Weights of a small transformer language model.
Size: 9 layers, width 128, 3 heads of 32, MLP 512 squared ReLU, vocabulary 989, 1.89M parameters.
Each number is 500 + 40 x the weight over its row's rms, rounded and kept within 0 to 999. Layers, rows and columns count from 0. Numbers have three digits each. The size before them is the row's rms in percent of the matrix's.

# q: layer 5 attention query, 96x128, rms 0.207, rows 0-31, columns 0-127
# k: layer 5 attention key, 96x128, rms 0.178, rows 0-31, columns 0-127
# v: layer 5 attention value, 96x128, rms 0.182, rows 0-20, columns 0-127
# o: layer 5 attention output (transposed), 96x128, rms 0.188, rows 0-19, columns 0-127
q0 090:454467517493470518465469505405428494483456527479439465475499493572502553496527540545472429528528482417506527483423455505445473514493472562511493499528611485502476505477442505494397541492435517433532465504479474495502476553505434536468558528456529517522546422447468511449513452529442449532576487507488507535548489448535481448449435464435467499459442508504497501476477489521435534520466
k0 116:398485452521535455436563527592481454528552518541539496525497497433503536505532458464521494503564534515507455512540593534523512528484556609472466529514448445467470564491497495483449459461493497595443474548597511519497497519472515505471497491440522567434537488513478485473497528496483538448485542521457508514473441554487489519527558598527508538528547483470440493454483510462553515462491
q1 091:411518455537567487489578507563475578526502441547513507537485539478494537480565496498494553538582564554493520447552526492472551483477578588454482539447484481517534536538522508520487476483482542527453493540500542513469450543501518511501490491484445495484540474484500504457587570493442543402540481525500485561523494587433515570529574528505468432508519483509500417452504515480462480498495
k1 111:514457537467540519422491448504537435513500516536548528487492547476387464476493478475533573416444524517473491497564454486485493475566476496465476506479491445456517442461473464547542521452508437549523558459465438501506534462458534453571416504565520499500433584571518441549465531460563503507436471459550570529483531534496513540509522530551538470518509490545488550473518519492489517474561
q2 084:494446490387512493403555494508464514505463468529525499498402519482460430496569458444481530436457539549524467524546446470483515457536516575455483505516515470488540501438463468490537503447456477548498507527491482568487528509445510510548446520513511518470472425528512416450500531472536531454445461481556565533530540556492522539511553522531582461512492516481476523430509503427468489448570
k2 150:508483498469495480457545462564522461528488501506492543547478586485371443457513446467510522437434543515482494526552456478506464441576514538479446515464467461505579497499484467461524475511497472551500533476417478486514473495472568451609446473570504521468430546533546436507475532470513563484430474507550555553490522529466554528552521529561528455496507531523498508467529482494502530462559
q3 098:526449514520511566454480479507524428499562466596491483534554470448497529569479516503479515518504553537506499482564556556477514458541459484419550383464501473513476366558512460458410507458507470495470513495508489477478498473522518535502465455529531541552488557512488546508460448440444489517515483541486470506432492554524495438531450525519576464496547488472511479445569478436525501479519
k3 096:518536433487458532425607498478424466443533475503474516487486512474484488495508543457518490501488456515480447567536447464469431514531464541480425528488517484440409529535505480603557464457516548532498488517499481546474449542455547416509513531587537503512526443483513585489505519560477483524504467528548553497500480564471483520516526511523499566546464608519450484476522494544461511478555
q4 096:364494492494517519509543495510524524520450537515514504586495531500471489477489527486499508515603514524510515456508510602498456564525487599460483488463454477501502519463409548553443540492494495512445524540488558476474503511537449473530542495429440510481504459504489549367589520577462516469490507498478487528542507526451569467504487513504488522496494510472555466453541439448555530508523
k4 126:565559516537421456542496499440508545456494444505485458489503467531540545521473506478498428552515435458521505552448511464559538501456499502622520507533479560540495566546493518499457490527511501434546467475509531468541538548525497535473527390463510510530465424472426539585525499464472480543538493530462469477483516474581518478494519461439484541495505454474522519572465465555475502517413
q5 099:510490416420547488480514522562538413536458499501498535499464496439503457503567407439487521507478522508528481500571498475496471478531568495490452488512428500456544541508486467493541517509547464567462505543500490572504472473468560497536469524523538512424483524563507469528476564499556569436440537476491542534470516510455512561571603466560564484480542530515489486479520545413519480517545
k5 106:555496499472503481455553472527533495516523483482483541527499600475425457495516444439513543432478536534515488512543459478530512429593499540446474521472462477550575473493503479473563483525493456520488564476407508498515472496517565475608459457583471514460429573495572456506477541454475579495421473545532548528469490526473579514547515521571526482508512517502537502472513492513495518476538
q6 096:464461413439545483460544462556510424539465458531532562522440530481481470490578453438512546479467543509506481469538475529478473462538543550433428511459448490457534518469488492483547490516502467567443515553458474541509483498457548500536476531503513501428499498565513437463479540507530555432472533477525533545494489507427505510547545520581574499538524525508474500399548517422544477520548
k6 108:505452446488490520451509448548538428535473504545459551485483561492400462446513459497524526460444576496492499520568424480508482475564514524455469506428462461505556480464480479540495469503521502529503542459422461467512480540470530456579465494543525507460445562552505414460494540512516554476427447521571557572527498538448526550555522491532533484501485505564462513438487474478504567507534
q7 096:473477433437473485548519522475463467491437561488522497530496440460499531505528512470491558482558445466482417504494466489528462497486423490515509487514480477527481545516465539434533550491481491513528556508519493602482447508523485396477520485490492508515432563508509492452531511402456500512526535529530467438503518573441566497592485622507505560414526516493446473456545450499477492451485
k7 104:518530504452474498462530540535535403455477471551473528540538510492458521469532533491423459428528561545557563531498536407543459530607562579463533521492451468496470520465439495517379489560455490514517502516535506476488486490485522492500545507437551431439515465505492576505519553525507534478475511486474485534415492563477488492448458491487516505582506568492522497530458462494483534481484
q8 089:529455559531627419472526570578532491473497481492534446581479494503504481586472468556495531495511480494563577532472499456437481558515482545546553517473474533482538476498540483557490491472593448484474507472528478476437498496518569615523529483509465526503518452537541509547525514458550482455484590545503545546477487555539461499431492523558486506535512536516510510507565508477502493516503
k8 096:524523502481545516501399400464456568522530493499538541537511462433547505551465494513535548505478492506528452498470561571502560472424483459520459508441472400555458507490495506496435612492510546548455519518479491509547523419469526474573537543536550503458515504525522467468465461587500479573486507545565492492486522491455476442520487492462476535458473463481504492509538512439527498539573
q9 095:474503503496489473549521442570490478465521528516580478527517549563486488503514503480525501546462471473487543494456457634429440524574482530497434513516456466517501514540465530550516504515553449540515472498459555424511535479497492547510536498579451439504537476497462522529587449599516528611452510496461553567507517467552512483544479464512476449470517504461550486522475587501531484534493
k9 096:491471442498528499551485452489525581602439533464421541476499470470469469462519451487469491520460505466436497488440559553474603541491466510542431454468402517511500475450492511562552499484461583513469521490498478492492534573441459473501432515488549496414465444553503411472456490484502511552457488493507465536544476474531516492476573502482554468456521471506504546476574482486513502474472
q10 098:465553457512581469503495514540494425524479525534502499557465523467508525501488532453550520498529431516467465465484514528449555496535467515434484440512429451519494485530496479566484504488473466507449425584522600405493448523447437483499449481481491558569467467538456516510487506484500494580553456601514483508479480513482502460500465508473492476506589501479526557396525528446552480443470
k10 092:565486413477524528489555437457542460519574466529467561491545439471478485508443475409482467498444524489485534480461493522526501526515454574514510535535466466484471459547430509519494467513526564432457482496505400575496484540499503551489562503513505420500481474497500430517506508544522566531587488486522523512557560505463569554495525500469480419559511553536439492500493501499448474563451
q11 091:563438512530568538524467464506558585512509452456558530527550507490503410554447490577478494474482454511544508512452460521496479500494421513517552543518507512516572583453443504466492518470520501539547556493447512462434541501538577536491471446517509501529415544566506474523526527553582533522450539559497521529430464461515462462505524504483567525481508528520522446506510536474574546479455
k11 102:490513558443532379441467453554459493551473518562521507553532490497535472463429582515561525536526524503507473464487517503537566570546476551510497406551477490488490540499542487502451505528489505498477477488505544549544457469505379468513510509499422550477531482486618487488481412502524483466555513518497442498528548498474548426511496446487440520487441498468530533501513463488493526458529
q12 092:541530531532550398558498585514503441493567529449548471585584496465488518475483435509465471490519437456556535564573570517592533509457509484573543525485454544522484538511539472475445461426546498491520455490516518514523500451503500476514478514477549482455511488506567537587517503501549482509483517537461523510408465502507451529560509529525461452508517531520452517536487556503527468428506
k12 109:498521480520584549490456578534467529549495434451465468473462444420539546544526494516508533465549531528481472457531519464469515483513522424410507519531520495488462436508535497497540588476501514608428536510522475557482503490506509481440490512539510442483539500493458495457462485456520435538485560506513517386521457575499482442495538545495541497573484444498488497502470567547536505575543
q13 102:471449462521407538466499464516467475494488451520492498481522494538456453426490481472482483485488532493554545388470462496527472483509460526490459537459551529506527480498563534501543452524438482445536529515479443464521557486533523590514496416479516559509496490448527517465427429499529504461482509423504501473500471455505575432480435476511476534574445524489525427521586421564432472505496
k13 102:427453556454475439537547542471448501530461551473465552488520567479497449522508506481458482478487459471443566575462466485519417431432543533539481558561481468460554498455500449505439520437551535515528494509559523449543483565491502517542474482529461572497496437533456422516541470516511440508473522493431434508488561502526509461451487532490568538429514440476536554494507501515539513478520
q14 097:452445563537555458557479561570475479556477505494497451499530474449502437538493449491531519464504455488454565517484511470552559457480486521538583487554461503537535527569554453524505434396503522573503501530507510510506489507560520419496466443515464567503515467526512509520468484497535470451548533542536533505458496479527464496477488578556515551497533415442435508566484550473486450425485
k14 110:557547410474502522460484558482459486533539432466535538492534426439492576482443480500471540483507517481519498524515497441531521558491471500415492534532434471427515472499543501457441579567478519545492452460475497558446434496522526553549584489503565481527538549516432528434451471492484485537466560477535429443494557573479501445514521528549503526529471512508518453503464476462471495531542
q15 097:501462457449473492489476512517575537559416495492488568533458519562522416541507500550490440487474535487525504472517473468483469562509540532510473503599572526496470500466478517582499517544488457439472408452502469423504499568499503510545536600493424480479533492519454453431434475502493506502513541505539496561480456442482474425499477438499446508456523553492533518485457468514457418482495
k15 100:442465460522507502515478442496443480535469545498490508534546495489441516454447472501512526560467495519522530506470567536496461432440502454514520521470463496564581526517503495535480498489538549460519628512498497539563466451455440488499468515476482535546466458448496507518492598508542544466475455550582551582507533447551524540430400500583424532479478479497492524543513441508512498472507
q16 097:504495510452485464460509442483601483543487523532553443438518483473546460448461451573511489514490492466472493529442435495483468441553508505527458524569477485478506542504453529573519458424510588463548558518534453486468510535466434464504481479537562602523495407481495472483583484564442500470490482451493425532464533468507519491482485548509498518446479553510463551481506519438494578476495
k16 100:523531514452459447603455446518469511479488483484471496574516533552558497502416514464558556473487480504516458481441517515498459520449465529546558481499380543520550473519460424449442541566463500490525431471488492510491418420511501474520517484482530474476499535545462546505525479430487499589552516525567452517518440547515499451496492513469510524496502586539520480478554498545538479460445
q17 100:548480447514498527446504483524539478532510475462527461624496525463496500420390559470494491486506506473502404496490507440491549509506466511489547529486468514520524503480535476544536472470517504482541498486515481531526548480516520498470415441537490564586498489484543532437469521382571498490537485526501503506474595455445540535417477500462509527544535464529513461539572486454499402491528
k17 101:522520547402470419467495432513508460471579466520465512445508497447511493489474512528473442506465496501538588519521458493531551436368499513471461483540543390464469478488472455442470544482518523503509451512567466587471508518397539501490494484483474504519501503501508442462468423484464514530505562602456468502505457482493501433509500492503506499516490502479523533427512548510526551546499
q18 104:558512471558482464515527540471613579486427413505487523463520498521494481526459510492493617487446535544480575470519502465540563488554456510572565499481492516497481487496537492494525491477530498481496584556467541528573431467529495603520515552501524567468498501542510491554466520497522574470504542477496445492442428438508467506498471480555485474449491533462499449534494481547566508498469
k18 094:468392531504506473365493542487450459468528584540533457503478502525526457573565468516493534478458481472534487493424471452476467467506443536474537505446527492425508487428544486538543513484478458470552484451553481495520507474437485489551457543475469528514524531510541477477510491478549410558523487496547573488504483575505541560484439476444525581538516489515495496468530497512585477534527
q19 098:496498476538492558476550512453479435538490463426494473526508529492478501551440511535546507478509471522518501478595517406515522486488452497434540472540555540509545524510605476456520420532423495462544493484513579433458558545559546500487438513492502497524494451485555528466441530496519536542504530543487512521435532449414482545477442509506533511441527410436529514475521484453532445494539
k19 099:521471444456491447428458566569496504486572500490480488507565472475463544452512550471494453531550470502497537505509478448503500475415464499489515487515514428471458483509495518507482503478599517602429421497522520554495545467446533516528439475484466560546462456478453516489463441567567461441504541606449574468513491493514479470473536490550417512509522537474536510495522537505560468495531
q20 091:416462532459439474537452477538502573554532473509530512466545517460532459449491458505498484512486490551434487507404480536447560499514554487433447472466478562532538436506469498506568432510478455511508431568463427486549499477471521496527544507529561549532507501506464541481576489574511466517458529552454578515506469479511555421490561534514580531508493512443483496545505452485459475456530
k20 105:513536454545452457568517533501461516517505519451531523560478464462494500511479446459506492461468492452487483534492467560542441538537497474546458439493445481437560537564480466523457560532510495484564497423503502478467432533470406527466526502456460514450495493540504425417475502462400537505513450424496379503489558471574506482518526539571492501495530511558491491476540470512491553456474
q21 089:546513420482478479488447529443508478482567538522470511462508488523516536450513444501490480471518541529597484483524508577512542568499456449516441480420501551474492458481442481472527505418491494421512462451504516511481512520488520495493504487480648502509390504503585511541522484472485485548489571538469460468504443500530544437572432544483472480540518539520483546474585500523485497461510
k21 101:500470553515492483531507502499495499526439450429496431535502501435509460541502592486479462450531491512426517421492518502469350456516542486509539488532552438442465478529508431548519469478478505560513490561540432468574450525468475443459494507554456535468549480465460483498521557520495477517497460468510497492469481578529471450473566545467562464510502489542474512525553548526580504445479
q22 095:535455490493452547449471437475484425468498568493470497410554481555464518467463607454516459415464556464510514472531503510506463473587486505468564503473514463511478566456457490522444470554478514497501492500481488466535528452533426500540525472582496499527496491485450502461483478548526512496551432472531479514461501499478486455482393468487456538570453533447566448471445441440501486495549
k22 089:384519519474497449561572520477415508511470505488393458450486558557494517515492534535488464505511464465425502524472439493502489474444429505512492489493552531522503419522558483534572448488525526444468483519511460509491504505474568508537483472477521508515444446515515512526601503483522468493431536503436556465549465568409515482432543545535532487452475557478513492537488480516472535560534
q23 090:555548473612563388512540466471498438465555458496561478529572500520477521468536478459534496510486430452534464494528493497606474553432519534533538483445509475511459455464518512469518547468523407519581520507515517531532515459460473511514551473512520547432497516557534547490567516518516526501460517488481556536413443557516473536484522437521488479529533530515479480530536466521551476553472
k23 097:471549565490561546499411598517493515495552544569450528439460491477531496495554436532445534507528517518470536495487596476447535439526530485563464492523528453496502555499522520513500448428527508534457515507565478484443541525511540515497446540512553449454516441530500475596486492483558487508510503483490499441563514515459474468484549563455594456575530480532504523448514532534493545492556
q24 089:517467482486520514484493471527469532539515367498566487517541483444545490480479471592555488535518517446490451500449441469514538460469472555497470523448457527467499476454494482610544485483434489542539524580552487487417502469492518541472511475423516524521488463502512515413553534506485470479471530490526532524551498544470516504439561498519524521535480503544468496471645536461493532499428
k24 095:514547525438461525511435420412514451413555516514550590497457529502574455508445488486485521520473472563496490480451479568496523493525507497516528486527470471502539558495461492455405545563574478522506440430477542508511512508551448517504531442520448532512536499487526425556524382506472508480564495507497449545553527472484477435546487478437493439446478530473537507479492493501505499533475
q25 098:413510517506564453515514484453487474491546465560500454440480505555495459546558449447509465518546479481561581514509485481503488517397550457504482410506550493486528484473544504406491429476541479489505494449474491498459546570472580474488520463552476477450471467479461484492567437520494429481459528525488534485487523566551473568504549495518549520447490504530459448509462514489594526574484
k25 102:556529526582558499563443542544503542519508510496479510531520431528454555466534478514571495503541510481467434522591561538477470503551553487573503525482476501478527602491510490512488488483467493589543478507489493471499549449536484489531537524532599484476537521553475601558522553559546536456481548495520473519522490461529496470525558545492554446520521494510535528517519501498428454396543
q26 097:514545491440485424506494521501505540493470597466473555521487514447511457455515495509490499515536508497483452537465429475625491472501511484550481459586566461508527512502462529560513513508498563478550501433482475479472483576492472443509534429445441553475528510531496487507452515523486509462482450478531472493507535386483508577515525458495515536387467518548495533557494597514427477493503
k26 096:468476566564509534522492509491486574517450471479474495532518513551522473490409478495470533534541479527517530482494538394489515503402515536481566412509472508540547558469458485441472480541427490470541527473526482572541451495546558506507475524492492483525485535565523530510473519489485558490551596557496434528428497513537551415491468467534503519557550455492519499441466491497592480504434
q27 103:562490512513549498504472494455564564515461537539507486490518451529523530551486498460517528509402509539511484539550532420486518461414498445556503423573544496472543573443533510473512492478491490532463474441484468559508571489477573495463545513548431487432505480592492487546407556536506476451521523541527566452500539445460481531465531413523507451460468527466483531531508521482524461520480
k27 112:480467560547509577453467495527452488460510461523562446576497513525428480437484518597528506492531548483587504547574532494486579482454534507461565487491564526490499504498533507486514471500491476525559530465503511579529518483503508456547467520495496485477483542423534558493461450488621555490546503551508473500522468539525462541546451491518491512504565498553491527435501507472548400441541
q28 098:543498471532559507596499563526522485560544488495484508521531495501509531514514482503514500563487465531540464513545550532571538479380476451520491462472467502528463434476490464492506587411507512577436545470519508571494477463555545475517499486512472462506478563456460518556467527457518486456494506565507473419518474551535515465597527486568481466566502482473480541427422543500462488446484
k28 098:495519436505461551450556491491478443457539472495545490493430508400511508513536503517484486446549518536531427506529487456468496505519584480402484512475527520457510481492563553567548519465499475520486570525469489547421522554540501458462528545537536462579561575433524554453497515472554491483544447533446510440468523535489459554522519491432566453542444494482526496507447479430483510495523
q29 096:563548532582427568469475484504572457456537564523467508476529493539488495446492461502533527524480544499506469481543480513477501499568454529443487544570511490452545522562422571547517555506453580514561473444518467493507537508529420452545460454539512522494528553474569484574525525481457542482517480453478517530507558429486486541516494462482493533492526513457536462593557477582466503474507
k29 102:492516533407538483481513466509478528547459446465448433502524611464534465453499565499458555525506422476523499498470512447489544496409433556502473436525475473485504499495553442478476434436521454455470467509504537520484433610485512529488427506475469561474464478485429578462495477500506531596485513472513501536468474513443476493469454517530476556511532465480513548430520518512520475459463
q30 097:548508464543499480479485518488484499475460518497416455442529508493504562481492547443433500454424589454538517493516469410526634520523549492479506464482493473499490457476501404513500498536470433440534499458466522494554468453528509493510544458509462415455492539546505492416491472458531506497570504452507499484489490506487502517465463458547497506489392488447497522505562429514543427564499
k30 104:461478567523494539472445587461491462505556518459514523400461496433492423556538459513498518573554446515425548442465521520489548454430479521546530504464586508508493503496512505493537504504535445551525520533574407524475534502445561524541517523517508548483503477474520536572473527532473463532427549538502513492488434504520436465433478536474533499506609465493513452502494515462484485511534
q31 086:544480486576476540491472504535569558512507369547545469465512471534491432488442517511565550536452530485479595489508495498504597405502493485516510493506497484521553502532545474546496489499523486587478531529467451496515486467542535539507470433543481503531469493470461503546460506523523536459492435478552521468459489502574506541466497432578479512593558482485501416507462555469525498512442
k31 103:538492485438496458463583401437473472481560548460493501469458556498533500512504483516478477518461452469514448514480418503495520505507431500475466463453532520390565504429534517507534518473542448500561495477496529507519472562485476515510516514530488501557581574529559473427558427444589489551526557453501497443546512487475512525487501482478535470438455527452524515420489504463519486527565
v0 103:521542493478545464485505457554555502432483499481474518531559469439493501501475524498553495503509515443479469494528533482493517480537505493472503539508484475444534505526517444493508583427570541518402477553508497534517535462514501454500458607470521434577443534556472540534418452509548496514497528495552486487533529481460481529490448514501485519435493530463458441565515636466496434395487
o0 108:465500445539501501497499498543423563457450526428487492427589465529485540395505543502527501493510521461486465517480487465533475452531475498529530537552493505493429516488519517574552528505564441545461489513519539513479513494504392548558504495510538548441485539496487540518474549458533551501564471497514488572522535505462513473602537496437491585428428522469507487450459417517518471483488
v1 110:508566533517478448538453436539476495516554499514595447519476522433509507485442461508565464526485500477504474484512504479554440477483403510511519560459417491615476549543525496444469431543434484484549494503458551506510536460569573512525513399487465454502481516493502553469501526492477503525561450561519471463553490478487489496547451512448475470525519478493525438505598525509437480476501
o1 110:548482465531424545513440498541467502543524456438538501570534509473593463430490518463463452496539537452545480542570498490470560475466448424505447523503517535557525517493511455420444452484518425459526487518475528448485517402534521487447553494533494586502559520544523507461484499461494457533526549531474542443444529505454452503518470535503571493508511472548454486464545498445509452488435
v2 105:511507436514466504483502442521523473424473472543419517538529475462540478473559506470443532535503506486422507538441501532439567490529510528519446509488447517462564443540501509575490515502491550478561470498521493504559570514419488488513483448494484560412546497483554505576536450488484501439464467542489518491555421537424475553432465439524528497500456513440516458535517454456454500438444
o2 108:540481507574392482507484518484478551442488530449507520455453479530561500525501502507473465476427500399483499513436462556477510535507517579557430448459514538446465429458490489512506444509446540547557489493456522553483578487507475506476552525493504551489532523493478482440509468503553469471451470503571490523446467507514510519472547457451463454503438545504422510581532541491483554431433
v3 115:500525476520478379472547477515554428500430475529492464454445486511478506548476490510448546525520569470543559510495465459519543471510476485481481569476501467385448476491592560502462486467547547530536494438544509472448490578463509496502491424489492464523482492434513501527511502557553513495496506505560510547547568456452489529512472494503476527574513496498571516585483542554573440522526
o3 111:519398549526520468507547545543423493490442422475462520501549480556452506400471554482495434478495493516523512492566522455543434471488548525555500447529577473515428472567432433506520503530528506443564499466463478524524549503495528485546524471530525459526414494477477550477508519466460523529440534591554511485459487540538478515529500431527503489459444511493552520487511513482580485542523
v4 110:493504431534563480466575514479488495558566489504456480534525483515474508549529477500457498443489481429538538495514534378577485513482528514504559500492378515396450507532557502533475521394423549507494513480509481521503466503489498533511497487491497587484463497544545506492439558573511473488495505487523506486407527462546476477514549505519485477552488447468523561475524454424522518560522
o4 108:500526505538525511502543471462528521484462489457463527499528550501387536458553545557534447469549524434475465492510491426569490525457543555536444532504428500543527518467531480460554475467448500556544539503549497511544449492487552492503559492504498534527456471442469511536487532503574461385528447469523478536467506548462563510469434555470503487521522448517583523494548538512545449551583
v5 115:516542513501526402465507466479533473553586533517593431475429519498499536479446493525518492414497482502588531442471527453565437438466465499465549457528412443533474500581564447450427426502461499468494483512491523476539543509541516500529467431531465487542491484507538509547520507594546495536501478512491485489421520515520500489484467512485460451510500474460525509525553478506562548458524
o5 111:531458476462489508431506479582464459572529431394517549509553483455495511472506492435478406476504570439526497525542487511525530458482476476437459515507472431579576494541559418418505527522461507501476494521485535547463524423527567528501546453495524534469463494512462572464454474528515513528513506471444509503465546489482439470466443519507509510493532541555529491539541543477588516485491
v6 108:518553569525479433492477528540539386511471501499489518451510511469502514599450466473560514517507532423562483491510465445529577509492428493501485525497540539460504450539477479538564500497491524476537516523492484580433458579465449522522539498483428512485522547516521461545485496507544534532521529488539472520494571553530577583556500536511452491491518439514509504527452564468597548562489
o6 108:524486477563569466527511565469494478489507526465470430446531494547454508454494455478536427487469457429487549529493413433440523522444554547550490515462419523502470444498458487482530537464541439434512483582502458516493470552517522569489493541524462439550462452453460578522435507477436573526455508511424521493445497503475485495491523491516539474471482509433471468508506472548470470583507
v7 103:500534506438556445546466472550592493435443491496399509539517483519530488549502503500373555559462446490493495510489486503445470482533458488483481447531448503405576498467440577478510494529558436460511529455501478548559550526480521462494507543511432501450549508506507495525563474456466489482493503531484529544528515485486564441478553483526490494494390557525460529519547472458490518512479
o7 107:571473505464513493482492528466455491485482508498466522503475446576627526519441478570450529570460514465486554457442518498483481461497464511565473454477425521462486502452525523498512495520459546486486499427477476541462500521524493477466533478571506462445542476529520530441460533540540515415535491508565588488491490464526531505522565510459470522479442484384430532448530558524526492471420
v8 111:566567509551472439485524514490499479430502601507545514467488507530477532576464441470464605507534559564558566492506534448538459461487447470502524458465466540493506519562480523407481487491526458508419549461484450486524526562568486517538501478485529472508463435467511482518505447516559527519513420509437474462461578457537528494526505479441485484532516451488419486506579521515503509515520
o8 108:579492483488485567520497549475500336596551481464473509477488523556447424451477504441487512525492491411502572466534494459482515407509455504511522551563511478526482516533433505509494490487533477556488497487467532578530534430548538474508467490489502471496521509512557577443455508452469547499481556480524515448443504520571500503522515501490505540536518528436512475524494529481531426483557
v9 095:490592444556502486505476489532425500515461503493443497541500474464504553504478492474503500527518548506494461574517521445551455509505513482482450513541481490456496410551451507479466505546502564503510470497513517416527538450474464469521473531468411480498498550500503562511476498508441483443525580406507482484508463490433522451470483451466479462396558572534562440514430605457522462509511
o9 106:545500530482511551544506477502460544477375480476513523473533496476609497516469446512515454466497493466511604526560549439603528458545523495491476523467532488550407453518416513476479550515487529527502487552507519484562480524498451462503512505552543488490553452493472523466571474472579493469501507463564502506497492567444480531504520543471493534472442508505554468505455481542499468566402
v10 101:497515566498442465472513495565486535549515538519465478506512525587494501563482453471436491505535508457612422518459483488490489515487561500513547469529448475509547467461495476481523491561505476478579463460533415449553434590476449557525506477508480557533459500544474486454448508471477523576522491555558460501479499500505481519561484475504480520459505505492600511536508373455559519514499
o10 098:463558564497525393495555468490455399453462532504539401476478502520494517538476446433475414498475509477551502500534529476495515535508489545517494439446488453521521607513533486444462490457472487580454542539572520519546586509479466519495449563505531487519478555450529476499490505455470480540458509516428462518476539481534480586467477471505461509495480462476559555531561488542507479523480
v11 111:504488473518555387495464520514458543442436531503592496429574507557519475548494529454477485504551583480453468457531511444482537513481502513509538553555439511429527493490489464527491553580510491488492522429480495531541502589530499513506476425509442537485475455468515452557467485439439486420513541530522464532422472571572447528511499508524465493537531444470491510443468506511495535488494
o11 110:563497521463505551518480523467526486514538484509444473499465507513578495413507467542485535518521594464580562504510510460513474594503524586506465500534521510468493510519508518491403567469520510527544513524545519530495515522512474566460504496528460539579447450378547501530344517478523467430450452529497497564480510485488509509456505477456486492550553483518517459508503514549506530493519
v12 104:512584563486442447499499500550414549498554461510507527473496487519516495454510518489530465485503525482472427479457507550533512517514457510525494481517505506542505468538423401486461492577583575500500439558506484571541540496548513424508492486572476469500525539478495506468494438459489495538509588384501425486530500500452459434489444483519503477407507540470489534460538509480529577479496
o12 113:533515543382498473518527514512487544489482483476537458435480500494615553516520479474507482474480512505512463434494464478569501471528488492489526558485494415552519503501479532506422501530481467509581520513526471542398505528485414499552466536513444453434537513460507502508549515453552492580547532464444419547496511471443501510558486466456428526535516507493477464510494499500499492429385
v13 105:486435540526503540507454462498469566400463501580508456536520456475504489495499481590439536493499570526453566515499511517412471516502508527474471574503474556532446434483490536445493579508453505571485553426518472437566531482528499449458497573475496490516486491530400507498484537478447516446545449495506544531451455511521479545533538493556553500521526508553517485476586481485472501453506
o13 103:445494469527479541498477433543523419480544543487484439485506503474476591497495468555572553532570503537484466478557507551539499545492419474458505532530549553498478521523472483458468565482480606526560569459542513425526529512479474467466474472491530511561498372524555453467511518525533494527478525548499495517507469478542543593555528519474502552509487488506508531553528532508459521410513
v14 100:464536506496505433508479529543534483556509483480589477519527515430500540554532518528499457525509489407530470533540514503548548475507592502512480463587487465500525488489461415472513562495564608495482523511498461489480488521522516507486504443489462500553522574488444484506534463491534500510498526495497421502359521529545496549540535474524506448560462413501472579538500519455493592506503
o14 105:523515513449461485515451454472477456479550509559449536435566489456535556446482492506463493515552527511553520485485495526516512497426505504536507531521408485511445519525515540479584576553549496585482510497491530573517471543522442609462507477480433462517440489483482567475541509479504548568500509467428521627505565550516500503464478511472523507500496469497405491478516544488500468564522
v15 111:465560514513492470494505540461542482498488592563511494541530479429493491572524481510510507558512496475498568612520491501483472493502476504517455601497521538495523595577441540468528515431535561543497481520521507526454454478559508468501495450465378525538518477487516489548500549541559509498501503520497470514487455453523505456499514524531522497459356500489450576525546512467445538522512
o15 112:484394542558465464518505505520431501534567526549480499502450554445579506547470553552566504509581522475496530499449442496470487458501511472458493518564501512531415526498521480576573503495469471521563493515451551541521457481529479486479409488514481495447463463498527490499525563500450545472469521486503530556442510556483543531547551529451532395487502529411423495486530482484522455486500
v16 105:506569568538522474512510427515526533427429492473509484498493508448525481580524531400490541494504485508530450447469507468466437502476455469436483486491463480438496432469413571523544452508465516486507546446490489459487504475447519454504462518475428442513524545487524503533550474519391466393509515437513487491513605461445519426496506463511509474441545548465496526477507521519511527522492
o16 106:572509458474442517499497521461489494514408526419478530482555542471583557569512455462485492506509543468481591523469552476469518455508510516514491514515456463449470490548443551531513476478570528387528544460497469488521461535528505487524498501520547479492502509480540548481474491440634474499550459472561531492467512501516433560511558494524561518452553447452513540473495503576494468528436
v17 102:551495491476434473532474471508527501554452487500534563489537518495537455468517544502523482547478553506499491466441463580542638497472463532523459507480542558491484420444534491505487514480520507475505525507480432514446448471464537554497555501523536465500547513485458466498531449429467491447497475454517469501620566501451464498626515448513493437506608504521493487494488480495534547453481
o17 108:510496467474462489544481522467540564510473476374520429485603444566547591528514495502438512481480536532553494495473504527459562567500512544510508502456564501494512432531472445505514513521507471458479605460538444457532515529516515481501604518431401501524526537496555500535506524542449486522502518520504474485464514449561525456502544453532461570483499513504478498555479445481452503519463
v18 102:478502565468500543481508579487512503584511524425487526525461513476499488484449464566493517438508500534518529462470511502534505492520550486466588510538559374484480538511472431374503457565503478494496494562497436440562455470484473416490430537496492444514479543500510526515441486460485478489528487494486465502565461512460541510432440522447483486396516526545448471460495526513512461480485
o18 107:456565560516546496459533538591510507500458498523529489535473471519500473534478407413538507418504464437472487537429521550563487468501464476460577514497470451582498502460500544573535561474534546513478464550523533445459476486524512491546478483519498533547500539534535502484546481512589466520572571518444494511560541548492469477455531477468471567468521466501568468470520440473548542458536
v19 099:480567549530542536507468521471484492559533518539545512442508516458497471495454482498512449474481532527394469599492516489534506495520472503505555510525517473583519498541576466484495448541508499503460461624466550520500453527531469490548446457542459424554475458491528506574417460541540495551493563479445511425525480511452515441481450513492505494435475473447532509490427576554514481497512
o19 095:474518565544534506447445561579502524524465420543585542469485529425561514490502497524565439525484484446484532512528435450477524457493492474434501474568475499488585501557543562524525525492509516475510412528520553494445442435472557458521535517474527547409576507509453555565522478471499466522468490472472517459515561486493478519490501471473484499503524605501538499525456475487571499509528
v20 114:474462479485546476501498524480472443573511562571505535542491487509503486428466478487531447505469446567500568490493504494502502506483491483526541535520442491401513520470604519408427443459489436527466436517532478480541451518524517516518513436549563437541490591466532541482500523420488461500497481533502505445517525450566549473520483531476487513524502537494592455519474487411583475514509